Weights of a small transformer language model.
Training: a variant of Muon for these matrices, 661M tokens, 10085 steps.
Each number is 500 + 40 x the weight over its row's rms, rounded and kept within 0 to 999. Layers, rows and columns count from 0. Numbers have three digits each. The size before them is the row's rms in percent of the matrix's.

# up: layer 9 MLP up, 2048x512, rms 0.209, rows 1180-1279, columns 0-63
# down: layer 9 MLP down (transposed), 2048x512, rms 0.0814, rows 1180-1279, columns 0-63
up1180 104:442450528513416541385471520495492485526502501455509574529624540523563505463501453533495544555483467473478506472473539475539519517481544552558478564531509529529547506553533506497503446549504577
down1180 105:586489471544456598483555425490514560543561568465563549564516463552521492481528450494458530465517518514528523480482485451498496468543485498470465505425520508536531466474490458461481553451474549
up1181 105:472481536549497538418558519559500559504590542511442495512512552387533448476547464486465459505523516488529490520545502443511532485492494463483496530530465483472420458526554552500495504513511523
down1181 094:533531442481494526449486524512478481470504436499547474514495512475420499527525475451554553529537511508450545555521448431516454572481516544539549485495461523508542482496473533401490483488477530
up1182 102:471458410480565452533477554474538503582528548398578491522530515517467542528463473516520561492531484521528381568511492475507451521418471508475497517510590496481435486462535456536489472507517549
down1182 104:500502521509524435518574492548490466476487459483487502478487500471546450501473484502480543524564460463496456419504455469496431538476501453474434479517448505416509485513519443496470448511569556
up1183 106:515530571488530464503415522527481482479511581489516375519505539450535489570480519522548515470434441497477565449517458562510456492479613527520487482502534465547466488497527523497554442501566507
down1183 101:509555562504529488492462582503567511492493501542529521532495433534470541492509508495445578523445517507517547510429458528546514513522519533504553518509492498530453553476484514555542484486492421
up1184 101:551474529554461501475475435546554549584473481404521470516505574559539471522568503533536524494540472514525547544458546582470473427478591538461471441550521462523506566505518504487505494497453510
down1184 104:540468500471450466567521475452475484498456450477524537521503518475508455478471499538438436532525547463488464437539551505537504507573426517564477469497507444428490454524461449471423479509473502
up1185 102:449492550501538575553545554538513534546470498547507481450490443525564453507522507526457540542567455455463554540513509506497528447479468507525542517446431554562571410458535577589509519443499575
down1185 101:461510502457571502501557582482521439513557444532466484472510463419469472495497585498526490483477395503515524538503478462589461455505592492498498520472511464443485520548525516551543485554524516
up1186 100:462462521481486517473463483482474503465524474500493577541439543524479536495494485447537507491528483494469494490553519535506476434440535406495433532502526533472581569586555472509521564460447417
down1186 105:517482538414462481481495579477535504427454475462539464435539457525521512473496447516554504496479560539557522534484465555472486553523508461504406616532506549515526501461555512559489416526483549
up1187 096:532519552478480486535481460551492534563385552462496493460497496571521478553509443548482582486538470479503437576516472500487468534516520517515442492457602544535560480474495547423529509437508513
down1187 095:500438495491513497448497514540529529468513484504492501569582538490538513455441471486527535481565470569455532482477470496458464554491502533462442537434488467520504505532527575522510471559455538
up1188 104:473501426479478499527520455514490474439522603437460488471531555518434539448481570505539506465536521505484452513521497440500525524494489474513466458492571452434401553455500470477540455521485558
down1188 108:482494467479470520570493499441465456488490427419485542579483459494486503455527436589397549474570467447549545483458515504505490426456550459535525468479464491464515510549540551479554475462530494
up1189 105:435479500521497511487469516487427527534433514490488532451477481472514545472522569460489464545522480565503383518461591466508563513513501478518534465503519534512435574497383506539576508549416539
down1189 101:535467495482477551505548475532513602417498493475429472494551481458583464509579467503505454548461514505475513557408594544482511519447550560524516437443460476513487510508481487459511527477539478
up1190 099:511473522514560487472563556517514528577479473533473585461479525451477525565489475528535461527501519573537567582456518452462437429510510555452473499530514556554484538498448467623571504531483548
down1190 107:480463509506434489490519579526520531501573538482539466532481539561514518482476440581506522509606477508469443515472594458524534417464495509542570473598434539532482497483528508516510543518498510
up1191 106:433357464505560501521547511493473492520500416509557488492499493561502481566563492489482606615433478561469491552467497514468530528453527443517428585449524533482480564418507504457487548487527491
down1191 104:422453550525555444466517500507529519459512468556582509510493503522491501471516498420454532526543491525432552559511533471553505497517485460423431551474544480464472468483541476486481558524494523
up1192 101:460458460525530463429487535542469418484455548527505478440496536487495524516482462450442470531529522475464456560460473514555497550535430505508559491499444545527498481521435500561445479512607495
down1192 098:567533499451427441472492583421507482509472401535502529484501522502499453527560432515495549510441520491529507489540480466472586430535456540509609569499463484563492492474491507447530449512495469
up1193 096:489498556491480529465496406538461439509555527492447537499491505440516565473531555460471441436518487435545571488416539497465508412558556488532548507551446504488414447503512515504503504452546540
down1193 100:483549451479503513558449530508488460461538490544464465473484460514566462566549535469458517472531486552487509511518453468565538501471455448451476443546450463461428485508526483439549452534447570
up1194 097:523514497529603423542429485455565521470514498530512493533564480561477543493504495563596569424460490563473532511501510466497527607472463517481561533472504549558484512495531535486473488531548471
down1194 096:461505589480446500479401463469524560447484499533486475505463529450538505479465514500454561459540565528489520519420499514486507464485534484493400525545500469459465440495453566516514463526503528
up1195 102:444480506524470535516514491375467392489527465545490477548475486484486537528533449476516513503457527521504497510485503445493452512481523522515531461503524525443447495506546470496497541520480482
down1195 099:457517446492510470540529492508487468553517471482450505496509459485479539522487505484480516516465501464486576602470523549515487461500485510522512483426457504470503534526465548551506417490527500
up1196 096:450530523457540513521473488481486502468497413552469514524550553573515416443459552495456454551491509479517487511489508529514528502521524436477506416485541485569422482470500513521484455478457501
down1196 096:552524479443469510504476497531456428558487553474523473466481530556562524497575518457517474452493540513466513458518484549478446572461567501503398506517496471452524460517505515462504538454526452
up1197 096:455483488517521542456569481457552503479486521479482505538451524550413452528471420456518476528517493524523532522541520453510486475482547501511538499472486426466537493422484520562480486565511529
down1197 099:525464565543502443500532524528524432460464474446445529493430531524569423514492506493509561548455510454477509527561429456460445546472488462478508565592456473500476504448476475560510465470491459
up1198 099:465436447447486514523509538518531592504496471538509480444509420447481535501494490490504392539534418507412486521452531502519524571488553413476499510446523435485504496543471520449412487477439531
down1198 104:459425464534461534534443485469504538474467453503461547566506440479421486575429566517449536487508462525535482520528491498487565550465439376541479520545532467480502463574592492504510525416578488
up1199 090:439520504545498552457469476566455534500502527458564507487594474495493517471455561526532564596445420522566517471464479495507529473514532531514477485525550572524557489581522517496488497495465444
down1199 087:477500505444509445502504515491478442469456503582483507509512495489491579536539456496497518410525503482506406451583499494502501523483496481484512544487475453482509508423544498464516523482465496
up1200 096:557519523540515467462522553528509495551535479463548518474480518449487481519560537568467500520510492521464501487577499469454526522499462481504480444466540459519418478457497470523579493524508495
down1200 098:528398475587544486473490466481612457454483499548478445510563536528544491535416493532571485492427495440437496450526601536486515470506485520525521551540538496443556510529492494550585544489530491
up1201 102:509501513463552448515528467449516519496476514513458503486536489453515500435499521544536582572484496444493577505429514530454487550492489547511551477505527482523582569527557483449505490462540460
down1201 103:540486468502553532506404544553479453554465491548488448472486490516518450622521501533526467460507520464480491525414481480485493427459428459514538518517462460568546556564526439525493496432490489
up1202 105:444539556435486513564496516517572520441522516508512526511516528525539467489585505475543529513477497467585484552489549514537494580479455516510495467480528504541483527418543508560472528512539507
down1202 105:522490429570505512512519613519550432508535534533463559488416442538524530510551468526437519472523531476514521500508470576432494489511532535545548504490528469457494509505481542504483627478477503
up1203 099:444541511486551502471539480528450482491504465484522432494510506535498535488494534469530481548473489503531542511476455551525551517532480502582463537470543534449514517440475502497547458504453527
down1203 104:539519528546531484513406468523556478503524534431525446582488500436527475491484473475437516466547412450506506497545407503560474530528525490497470523576554427520517462528531438475566546518506505
up1204 104:458575534430529588519442467530455561462485518488422498471537469570457576515535537499542482454401527460493521552469445528505566445511457579471490497450497518521535560491573560517531520536519455
down1204 115:515531464495510544511549534555446488530433480512410402565638534398407486504514535465537499441474482419528595481509469547441549527477485516570447536517483594458452590484543498525536532555481521
up1205 100:417486475497517491448477505553485526458573430506466492453554444489532408542521517528505527588493396575478504499419489537525512518484486468482442479462495522468528486447472510458482537498547533
down1205 097:446492496488500524527475521398520545480492470490493521508459481534430492449491516481530594542503491516530470486466478490455539517467520496550483526538514432492429602545558517543507416537526485
up1206 101:543461511507481495471506576422556441526488572508501546555549505508465486494486476533538562478532501508512534535529488552468411513555436460493555518501555420527492512531473514470468510439522546
down1206 101:515549463552507492458548487511483543457608555507530499461549538564440514549514557463494494429555470459453440504565528485423540476562507545471486519525495556493477471486541501487579436549457523
up1207 093:541527468509554579483521484481475480507475492528504545553503493453495431517538509423518519468552542563418515496537511610461484487486526596485411488536566514475479533524470562493521530498462562
down1207 090:506502499507464510497524495550506506505520537507561481472461503521501569528474537530430561570499523550462518508476483463486540517510495510560552506487473574578504461514496511496455517535485441
up1208 097:469453454438511555464458518484474556557437457487506442567526431585574455536511530510453412541556489551515483490515482468513480558552495495473497505482421576485500510508514478544498466465469522
down1208 094:488506437462531529486441480492468541451469522543451526491463571508536534520512537513445533464458497498524496480486542473608453490497522532495484497533523476486527473549534548499549452472524469
up1209 106:436453521522504551441505464461439490488497467535431553483378585517505447524481481525473481486518569515494571502490500453491520501542490511517472533486531538490576528500541553620492607504521457
down1209 106:564536498505468549437470453532546481498488602532481503512483606529486542537479590482450533505487504491457499514463505511567480528528493478493522482462503457476540542481511524540572606518529552
up1210 099:485499533502559460476474490534470471513480501485513469482425506501485551500484491492463495426524530550458535537516525400490490555532495422515508494561485487445461540463482488531510564478477533
down1210 097:499459502492449545539464446481508472527501509591466507569527502532559484517540579416488503504533490457449527470464398452464459462501534462474509497540466533494486456471510565467469488495546445
up1211 097:418521527444504532370548487534544612400511498430595482481506468487536489495480523544475512492497442475528504511514492502522516464446531520571530537482520490414520481456434464545564441565415503
down1211 090:498501509516490471451539501487439467487486508493485471497454453484503550532433447506504518539482543534522520449519499486520540460525424539469506462508540524534429490502519496537463541413552492
up1212 096:425600501556458486531442494475503513475457536469481482488533431471521383468499495514452505550526484509494471494501516552419489453493505572513484461492519529513515525506470508457473525473488492
down1212 095:512506607432536465421517579486506454477481505556495481474486480439550492482498457530556514541500517463464524461583541553566541544480447455481519624562515476531527439482576499494513475434503503
up1213 101:536396504533554547515535534508545445544478532552462470472583545419480482474523508488467448539494466525501413537533553497520531477518546496471465514501503545447513477513476541514568402513567532
down1213 099:485485491544457491514477572565476559556528522514438521491545578473531568572547535481483524457513464513512505449466477492509477496437502485487568522497487468527515500578565499475467439469554476
up1214 101:524564472461484537588504486428467573440522486483511437442512489479556477482470511519517511504432457483497508481490521522502577476518444536551477521567518438523509473500506453456550482509454567
down1214 099:539506512493546452461502532521479511449535509485500560433458508523519484441498654427533516588515552532476509423497429491508491570471521496477514437437450548536461555469496532467510406475490505
up1215 105:534504517520492490453484400462534511515470521467554515399497503496511491523448506507470516506550454521504458470532416504526454500495458460472517516458593530544532462428494497454488520502482534
down1215 103:512473477520457459496502553400521540533516461482539520531492470528514568466499533514571507520514471555537519583431512499538458526523546564521521496487509480493527513574519543537485509511462486
up1216 100:477557582448581541504547445567456518499547538496538506525586498515526425538539423503455576432530493455497530496485495496536491515520536471467549457471494519488509445470485548474496573453486555
down1216 101:546473465580533504402556505419519469490510508527548529464444544508443555543488546440501494498494481539518525490523474478508569479518509479468515474588497543542480546504558500526473483511465506
up1217 099:477427484480439536506486546541552486479527496538495568515478547460517530501458441494527382518517528574499548530440478540478472541530443483555501509439483488504520500471530503516458512415435457
down1217 099:511502529481460471495533532484492446438456569556418535488485540567481443515450517564485557517530531483488494455526528484508546439502536571493500537552545568451489488479537479433447542479479532
up1218 095:484465590510526499541541494545545482448480504553471445470415487512443508515496443503517485499506531478537489562489515439447531498477505471494536545558431483498483435510465497587473488497505429
down1218 097:434452482491520554437494482491521564571483496521470540478409496556498515615454430470555510477547462556529469554481534565438462501468513453491524480527455485524547518488509518431551548537504485
up1219 098:505538529558500540537594515477472575583539443431536480479481493444483535474477512561498491545515516480522526560552521474475462536464435454475491477482461498474456585570584448428514512494542538
down1219 100:520476509435517467536478514492491439519487462542483471466500534453489527587484599578520518522562472566579494531469470474470507445523490456484464515498534502504431529547530546514514530533495562
up1220 099:472456424559517507483566593477436540536522493527500461480508444417560523525567502538515498519497558535558530520563552488460461541553461449462505588511564498534510527533526410536516497453490510
down1220 095:527536520464383508465480551455464460531492476446485590473505488528497489513521515434516471432457475540517554500480532420528447454573397566507485556534387477506540441519504548583560468483457504
up1221 099:482472476489570477512490540414553484542583537521512513472427538462533518578527519489568505528495490536581479497582504469504504531471449509517473545450491467529478475511491554523515488481413453
down1221 098:534456457505546427449516486433461447539518523521474502485505504520460503579486539545531511489550526516441554509486519535612570418504468462563481478469530441494527487419577506502423564543448465
up1222 102:559504507471532540535475441499483455479498476417511452484518492510571446475442407533517557509581468536541531541521460596490429453449529538516506507468567474518547509527526405546466510455467519
down1222 099:528471462491483526519521518521535541503533559602468469510544456550498504550532528584512549514427469508530521512488451523523588536413515480572509432436546446506466544504543545499501467522582574
up1223 099:530489485525560495500537429489541444487540463494452575467478563519551431497489497512561550485503538553506461481459516544484521495514517469482550515519453528485427505514498485467500458478554498
down1223 100:484476515532466447514423575505478563445538497559485545500489494522460520565431464544491468512432514557508451539555471466474500506475578558517469487488499528481375556518519514438540475530502510
up1224 094:449542439537495553489540444538515505494452507465513495500497458472473567524537473435460449403450445559518513484448562461516515503509494503573485542541398485534399493458494492435496459538524565
down1224 091:512499530482556492444537518532515469498502499511435556481510451487542470538524467568546442520536493426486495556521448475496431538500546482521502460501565561493557472496567448544514509457481478
up1225 095:528464457510440444502580457575446474435492517489588543446430505545451512503515459470558563509488500501468529472505518446563502483499440572456517424525576511531447480482525494499515511563489439
down1225 090:561482385414508533451498464508555468556468518536475522522564529517456444472464604536492523520493529528539595555479429429497476537531530461491491517479521550523416494538467493438506471504524495
up1226 102:453470478507543489525549473533527512411496551408477527521467444459511436505561489457458591524485463471530540501509548478534455523559514466512510564482495527357503540493476593426516492546520461
down1226 100:593544489487477594567566578415433521512546466508473509496517435548511548513468528478536507528470531487490513540529455497467532432479531458478467500501431476507512504509525519507480490506448522
up1227 100:454528480575569499524456396509536506454480449530494441438473592499476508538559540444602473541491481468441519500481481534514490458485602548491557478446483515481460485528550575487492552475450455
down1227 103:518527509513479473508495455526535537546425503480487510512476463497510445495563482532508500537490500437507487553555420459436469550547417493538436500495526470536538505436475528517530519474521545
up1228 097:453560520525465526515436498530462543536511556533509472477522539513453503501527482483546487524494482499479495510547490522497512539406579445465446490552465495464527424485552482508501448453541588
down1228 096:590516501532459558531578576553451505559435463417470554522471528481518528532533445476537515466549520500516473446600514526536483490521510492481498570436462534445539527550488480540532552550477505
up1229 103:488465531588490490579497505462540562554538485515505559460459481429519531522494566516559529542577551507486504506437491498553533408517463521477456529515436431519483446474479554522495545552519548
down1229 101:512547511446496627523487498404557514529489437477479563507505502575553480494586525497505513466500544495486441538487462482522485510488419459543562500442531515524530547571556536489503572481471506
up1230 101:543508547488518489436444505526476443437521548510492591478499519494512501476539463518432425473470496450477568529526492519437546547566580451550442538519545447533471541577490537565563505559551517
down1230 097:532532576559526455496513553433498489488482516558449594547506508508527473576522488531431519450476419499479467535485541505463565530470466424501477482575484494519554491503553470518436505478536502
up1231 099:498481489443490490453493567500483473483477514453475506399625514524566551523521491479490575455520465462539503526425504485484568444514515445534572440527526495482492516514546442532380559463518560
down1231 105:553448489553490493475541496506482488477523460524448595488481534442512447489504481536542516540536602517518535494536590490492531528568554425519512455524488558523494524445418522504476502470389500
up1232 095:469528462476511589494532508548489509518521574514516477440471474538479512503527482529448540459539526579456480479509462509496486502502513512463492519469525563483415496462487492519437469506559469
down1232 098:503469524476512499567465436494499496458451526491552510575469462478505531516487469601510470544463472508444521514493491541480441537473470474503467516465511481479545518442515448453510541438424488
up1233 102:464468425503540413539505538417480479532509498481484540505481500458512521506556465467487449517489533420450535467485523553517511545500546468530432450448487523447490528525579517461470552488534494
down1233 103:520530453541444519520525515491444526458458505523533468513563516454407522547495547481479451389551448491456532442420519501505498580601512532478506577506571577471469433504491539514533482483454508
up1234 102:507481455573472523565514549473493522523513399488527476522584464451438519518522446551520472489555518580553500547497474529517424507502499586556482536516453506488487558494482464495457520508498551
down1234 099:467538532505498469457514531488479500461555579526499448488529471502475486462484438486472494505454561498479494505489559437443463480520510473486446508471522471524498485506429537581507532566577488
up1235 112:463566451514506493514478515507591447583465513496562516426484480519525564459588480438563498504542567567428542498517548516487468506559505502484415493461507449546570502513492505487555495464441526
down1235 108:501527410517503494521499497519517450493527490475526597493495561513489495528548527484516453421473530487456479485579456485546451476485573451584479506594444503477552530521542558596536483497496474
up1236 098:513524452506497499463536447493508486542568526528518429434622529431393479522628475454533484528502471460562513497583436492488512496476459481466555520511464476472538451515548534483451460441573572
down1236 098:488493540468544463466562478543483485555514519540465519551500522464483523452477523469510519483500486509512583470460511448451436497467514433483556504534489400506439468541519491468477549518559528
up1237 100:432430430391495511425527486529468531480505492524479470585510499454414441526533508489560511518499564524546564464500473518511487509524529501511482482506526545492493431572484508510466509524532493
down1237 097:535554501472535478558544471545486374550503525457550529440476499549497501393470487441497492493508521461450480561423587467413556520440558497513490504520467525487443560402478493579468462628451482
up1238 098:528526488548549515491510451480511536478443518504408478523420615554426479500498603541507560505438443474515463530505413471466467502433539547501487500581557527546491515437492549500491499567557466
down1238 102:547415524480473401501466511511528511492401473501558553479554539421478488460480473516512501536562574504466523444423544481480503439474470428497529509470539553515526558475515506580487488558490474
up1239 119:457569525542490567544581540575547502510510436472488451496473508557461511463529466573533480449554544570424439548511484478543473494523497495503525505483501495538527447444543482555508459465535528
down1239 119:526488521518500488494614546496541447480418490473494545516454492580476584527502486539491476499490506431540491512539447524462499519515519428476469548469536423506537513498467477451489598539451594
up1240 103:522486512528464572523459507569522432493549478426496486514527539399497516490534507481440484506427432447511444515375581495513513458507447508453436478412520555498445464482401507440512530544465486
down1240 112:534533529460515468511427434614483546457519521484509451548559522516496433548435530585475467500453504525489515497487527495515548536437437455517475542492460548539501459506450461479473437516533466
up1241 102:510414537561474503595531562517415497543451520543475552506481508513538513359439554461485537482514534408484500514500503429487515497523471542501524552525470561465485625413481475526521437478499485
down1241 106:525547467481463491472524465434539518465524550473487542474493525465450532432511489493531590475522518502465497524495528530522480517487521536453508537511507598533491483490479508524536481506481405
up1242 095:475524472496538503561465530497423520529459456481499458492553530535493419522482480538473524503475540490519542497413555444484472472473554509517442545437546481557523459465601467468601526551508482
down1242 106:522474612527488550443479448493520508525432505447476527551513513604480453522574450447452513473478447474469484547489491512459448454486548474513524554565557554507535527537492488467386510499558477
up1243 100:548472440536444511474460502459548536526489429491454471472463550533526497481519481423563518481533510449461531413432460468486468536543519539467493452466533505525483529439479497532568544532437552
down1243 099:540502477445548494482489429514483560485525543436518560461502461487437477467508513506464475519507474522488513515445536537523469518566505509503523481492398467436558461429464462483493501416548489
up1244 099:583516526514462476497532512505526442562436425510589497528487490444483451510508506562476532527552475428489520434470565432537542527457479513452449454580526545506539518571487497517567507546520514
down1244 097:543501466474501495465504532600424573540462563462550526486498468455471512503513580494489520442466510479513569570516508422540444507556508486508529478447546449510523453507527529514492517491447487
up1245 110:454416529488496475553514455514509548514474448480455486542419546447511519539492499553456566484440469494465555460520501438522531448464494562453541455538489483513488505526517527470491477399458550
down1245 102:478506499553520470509465520587531484544504446492409479480510543508445502474513484511509508516474475541427550496513507495562571458399536523518458504486470505490495534535556519517415427527500581
up1246 098:478419477525539416455503502530584473529514542451498521487433473447495471518477443460462535543485461476540469482521478527521503530454450540472575463537505511496513521473521518498499494623615511
down1246 090:459509505506499496546537497478521465523523548515528447492540536520529529478421550483562565474473505393517457485493563529546525564468517531477558522472487540518489501452589491480446566485482519
up1247 099:529447491493514527474415522501586473472535538482483460531453439414480546514537489469540511529482620476400495433536509516518501553454515394492434508497521490487519513501454474466519465548550506
down1247 094:513522495490553470537531489485484482507486495528442510501453513494517512470572564517463541445530486384585515466491439435507577491460491575478575489515494498470505529535566544478479514539509544
up1248 099:502482537471523516489525484536429514555496549490528443527505494505505445511492494502524515516533504503556474562456591478511583482510463523510453501506536508526478507491529500440493538451487513
down1248 099:464517527479513505513536481474454490546571463596545511538489558559528469467558516467505474533463479549545541481551530464466493502499523590491452498508470433465540637530505584526469476574568525
up1249 101:505530476591502440469544552563504416507513523503466538517586446515522541501522491482491491514486448449499471532558467442523530431553468482528482517497579550509492437510561507491496486521576483
down1249 100:531463510450487506460488488537501534523466501473572557506489500407469489488526494472502461495413549528473549543451531511454500533513477430529540529501511508457520524424515532477521520542503572
up1250 097:455512558465458541461525550495525479516485500373526511501532474442462529511576521544591527545547479500497517538496457519525482493502480524513516508526499446485504471561511529471460484533518450
down1250 093:524473510477532534508488518534510500448521476547552508453546480513556496551476449455508536501517510497554475497486499507475553534552566425501554490483516483529450518507464587515428483479441509
up1251 099:433483513475485542451421544444494501510497469553477532491477599504470507485519490494509511455521482463492518427447523499467537520487489511440517478499486531494542516544539511482458529545553513
down1251 101:492492511524516470606445436551465476482489513484464514492525462526452517446445498492460434481491458477517536510513528516496468566503519509543500523472525497495548502446513413510504500448470472
up1252 098:508467541564469468532528482464556511508478477531508492438546446469506480522503557491536449535473512486476489449518538509452556482464574533394545491510549470518488496491521504566546479542489463
down1252 094:540484612431521562471522498416424480461525458568477496529507493508501555496471488517540452510560597542476411535522595531488518495504496459471508492485488527555537575519485480493529482527473528
up1253 099:536461529516537567576495439461579462482431508450474502479540535549551522523519544489523576516433501556456443482537481600508467510548517554472418495537514447497472468516465441501461509453526533
down1253 093:466482577496484520472485516483460463466580530528556481455510484471511520459491537475548516532502543524500562532561491488564518498487448529445517506487532485526517485527561493532472520507454542
up1254 099:559533459477487507573560531542507413481560422549488563565496549499569535557422482590488508511412544533530575432551459507481553540498424546517488653443484526489559499506466490497531457528469525
down1254 102:532538518555544435503516457470515491495489576524536523493490467466528511426514588535496459444464511416494519442517478499535536491512545521507477609516542527504445461537520429477458552528513506
up1255 099:578573502480512477469402530496510445550465464441431548491528436447645477573509507543476521544510533463469512481573504515506532547476483492526532508426552434472513425484558486473479497514504490
down1255 104:502511523593572476475479526512532475511440511519478533550537528460511455488484528573449481515516430417484593486567505497483574440501520424491528512552529530498443461565479463519499493559467470
up1256 098:458502446526508520481532425430540516503437500505532460440496485506501499527546402493504526478468501613552432525558523452508473547483561558488547474404479505528476535465502527476485511500596572
down1256 100:518539514522458470502516541504539560467517518550511456565515480389497522463478510516465567489485507446533640558457463568505570515508468490458461518528443517539514407444563521511503486524500587
up1257 093:437475486573540489544553523470490455485481521531460479409504563458476477480567484502507571562511553514561465525483471509571541453534478500507500468499553492537515526439543461501478517446448554
down1257 100:587496459491431487510509549533488447415545524478513541487506525435497468398493494469495529500468546489457456432553532463544444541524457529498508520541503557463519509593465543477483508449538500
up1258 101:408514440465541527491529507539606498494493522444486452494529507631485499507496501516477485544485450450521554551526560533522406503529573472490542486493541516534521493540508406452454555556509448
down1258 099:465475542548448465481431523509468478510460469516561579490504477435500553450519492529489498436481525446467423506447495495509444526529491521569423488482562476509534542546548472504481535491506491
up1259 091:462465558508511438412514484451463483517558473510485576476519468490565514431467509494527621426477471451438583548507462564467503472448483508521426501540519520531481509480473527478451476434460552
down1259 086:494473428547563519543452502518492511559484482533497483460496520528447470546488458482518527520450468545461463552534577527516491487496512501493477501499558466483474489493525456527517467529498546
up1260 098:484491549476492487502502487490478489458522480488506513497474479525523544497529503510477503534506562519536527529561499478486425504496453508456490494479468479557459434541525474435567505467521520
down1260 095:555536514464500480531597491530448469456457567548481424446486443469452509470506480516541582438516468502444512511484454519527449508466564487453471508566528484541484519511545510444476460482428572
up1261 093:472477419528488489561457409470477497479428500499464532514472495519479466531457547473540453480526556505466453525498519464459435411520536507508518589525500465501558467549434448462495501509567404
down1261 095:472489481498504489519464450451538495512493534462570532541484450558515484554523463564413526490551476518515515557502478478545462463536561506482464476460609518519514551532512498467471520555591490
up1262 100:539499546481426548525505521556473488490503478397531442492466474491528563533467564500573549535480509455402511482408548526421456501541442510477484413463583477535523511508542512579456441513447525
down1262 105:539487457492498502562492487507510469505524486512527470432447509542547453457537533530507474472452514456516488452516529418451514519476496530575472442538453478444537462471459479460458505500491486
up1263 099:526511489470590495490488507562476463498498451483458444458552470459570473494472521532415531460508487419536553420542499472576481535557539478490526497473477516475485524532526470546437542514482491
down1263 100:485476509496501541522537491524508494542570545502530496490566487475530594500513540583479529494489496521458522450505577512484474479517500471483504469529534504372527508500481496538519513445522526
up1264 103:507488480496467526481528380484458464544461509499526484575533505550498511508489484461537563504503481505529380437479489509436562476510558545482525494470474518636512499576528469519458515457560531
down1264 105:469459478488496481494541487578500496491494487508550453530460504660462452549463546444498522553506475437495483493482482536482542497486480513533483501509491466489485568535494522481509501418502474
up1265 110:474468517455495498514552398420512511545485552540440439539548478453536582561513546582538444481495503557477476468468561464443467466470511519506445479497530519459489536512450486499426508499491508
down1265 106:507510408523533506489603487450517465535478498468498439515470500540490549543487517515495498525506501477505503569466490485496538456545467497528401512524473570413509508560531476543490527458476459
up1266 094:557514502448544500519540479494498517479517448538476491452543454533453517460436473584440507598554555516516545535531439487479572430398481576523466483547513538563466563554577516465450621529462465
down1266 094:500558467537504503482501409495494478528523505524498537544518505539540518500502563480509541548521446444479504466500524541527484524567435420480483545512507497474513520520394517482504483518519500
up1267 101:472389474581508476486545487494481475522497440507499532539541494515514474482504459431432511462468531431537533522557488486477538554416469558451508594514470512492553434535596522499536496494482527
down1267 095:545521514544538462485580531531557527477474521600479492506448491531485545532517481579496595483482481463403510552481422491557396520465510498539477451512475502384481515492481449486492471613544478
up1268 098:491457539488498490515498548476558528432511505439525503545491485468480510533503575537533450466496514449490546507613464515444472504465466498488526506382541533489496498480554476545549493437432475
down1268 095:479542460503520455520570529442513553548526542523497524504489520488524501490562510472568508507501482465496465461477488505522479491488400496511527440540505568512491556525454511511590534531526512
up1269 098:488544436419586494438485489532488497496467521479529514478533465513512517558540519512453435447467403511510492414518484420493481498467550430493575541471508496521503438493492540487499476483547511
down1269 091:499513508468502534515493506457494568505489433483496501555502579458456523489524516485536527508583506546434492469463516498567473470426454542480453491505510468500475510548512526530546515491494452
up1270 098:453547496533504475547473520422542427508498547486475524467527567477447502401493489622496464512489459444509424498468455553513494472440556549559425529466504454503501502527491483509451474509486534
down1270 101:501519433473408516551476460479454498527464538477497478548476465582531566553418537467459556538536466516424499537539476426504496474457465448521503574466524533521519521492537534508525469528499393
up1271 097:423498513509542497556503480496569520438501508461522502526478409521555552541486567480490527515529486553464548456503488507466472474486532510553511521443458469506515562526518502474464484513468495
down1271 097:552562523511543502494512384466469422468548433580465519553457491531556526537427529552485518470566413454522503485552481539470487492538413421512551531544493489439447476530461502520466517421492501
up1272 096:523523488501437427422505456488544463543456486486514570456485472542554438528569511573521439554508500511620561469523451495528563506531510531523489516470514478393491566478506521483485528487430510
down1272 096:580496533488514530457521489530475475524537495471535447515439489448472567459504478507481559490550546562509506457517526522523476541431537497468506461502475584539526487473446530482504513503503564
up1273 102:496481491484534576455540499533508540538494580453417474475556548506512481434480478543477489547405399507605594470516548533555481483517531545531490502501477524457470548476457571426505523477529521
down1273 105:458522450486530466543488560494506482437527514516451521505464458465491505441467539514564495508422454487575567439525488498570531480474477538522531567512521542452491526512540466471476457467441493
up1274 100:530498481527483587532536484505515479585464472463517480490563445536513560460491425559572505487458547475519515459467484505533413490504529472561503521447448470485518515486585522543485502497529505
down1274 100:516519551493472464480535497449496464492499590476474495562425562550550532515504538515465516514535438468599538545490426512524506450470450553471457500498518451398527601537494520423465541503502526
up1275 096:482500405522520504602512461484511539538434452534540496502556549497514522479516477506505572507494488484557481489462539572558553604477460490536490500521439495514432464396446585479465470507513459
down1275 098:500485467515423483560419469512511428562421517477447501473426545489538446495520450487537521515478464503488562508476527583476493475466483497454490494511530510518507525452484474500471559390517513
up1276 098:584487554501500525510500525471477496480474476423474460544522526576460544559595450499483464525536530475503526485462531458493514487480481501480469548558521533472514518482581541503446470454564475
down1276 097:507559490452533365441610534535549492475531534469516506479521540434498477522443562517453535523462493504601471574523491502455518476537535466469484452524600492513518567460432517532477485616515551
up1277 099:564489530518468445540560486454484458487552434418516439449490527493550473480554503557474475475549573497551537500565471505572548431474517500460505517534531529475539521546518471524533562575483542
down1277 094:542552559526487501481506435488488504467512526476519564502496550571499537557483553468406558518512487547497478432530395443484545579483578533537516489466585447485485519515427441509545516479455447
up1278 097:580489489578513536500531460524471525520481487454500441556494462474495426475514491503522494522500441521459552471478552497487446537451484469486492578477535512452502463468496488516465495474494603
down1278 097:499503517483491480536553540541449434504477464503486504563414479499527527496488518525481484426423496512457558558548464505503439492470455478578496477544582430514539506475509546512534519447550407
up1279 101:488421511498497507504490481588507494480521423474527478524535446521548544581450584557521501457463498524453515502492536521522397496513471467464464563436572505516521476486538511489475547488560579
down1279 097:471456511517503574532460485532491477483485476465461454489503528480520499493517543519514587528524507552581481574500480556422517432556453400608536496564514427542543529511420495485490566531459480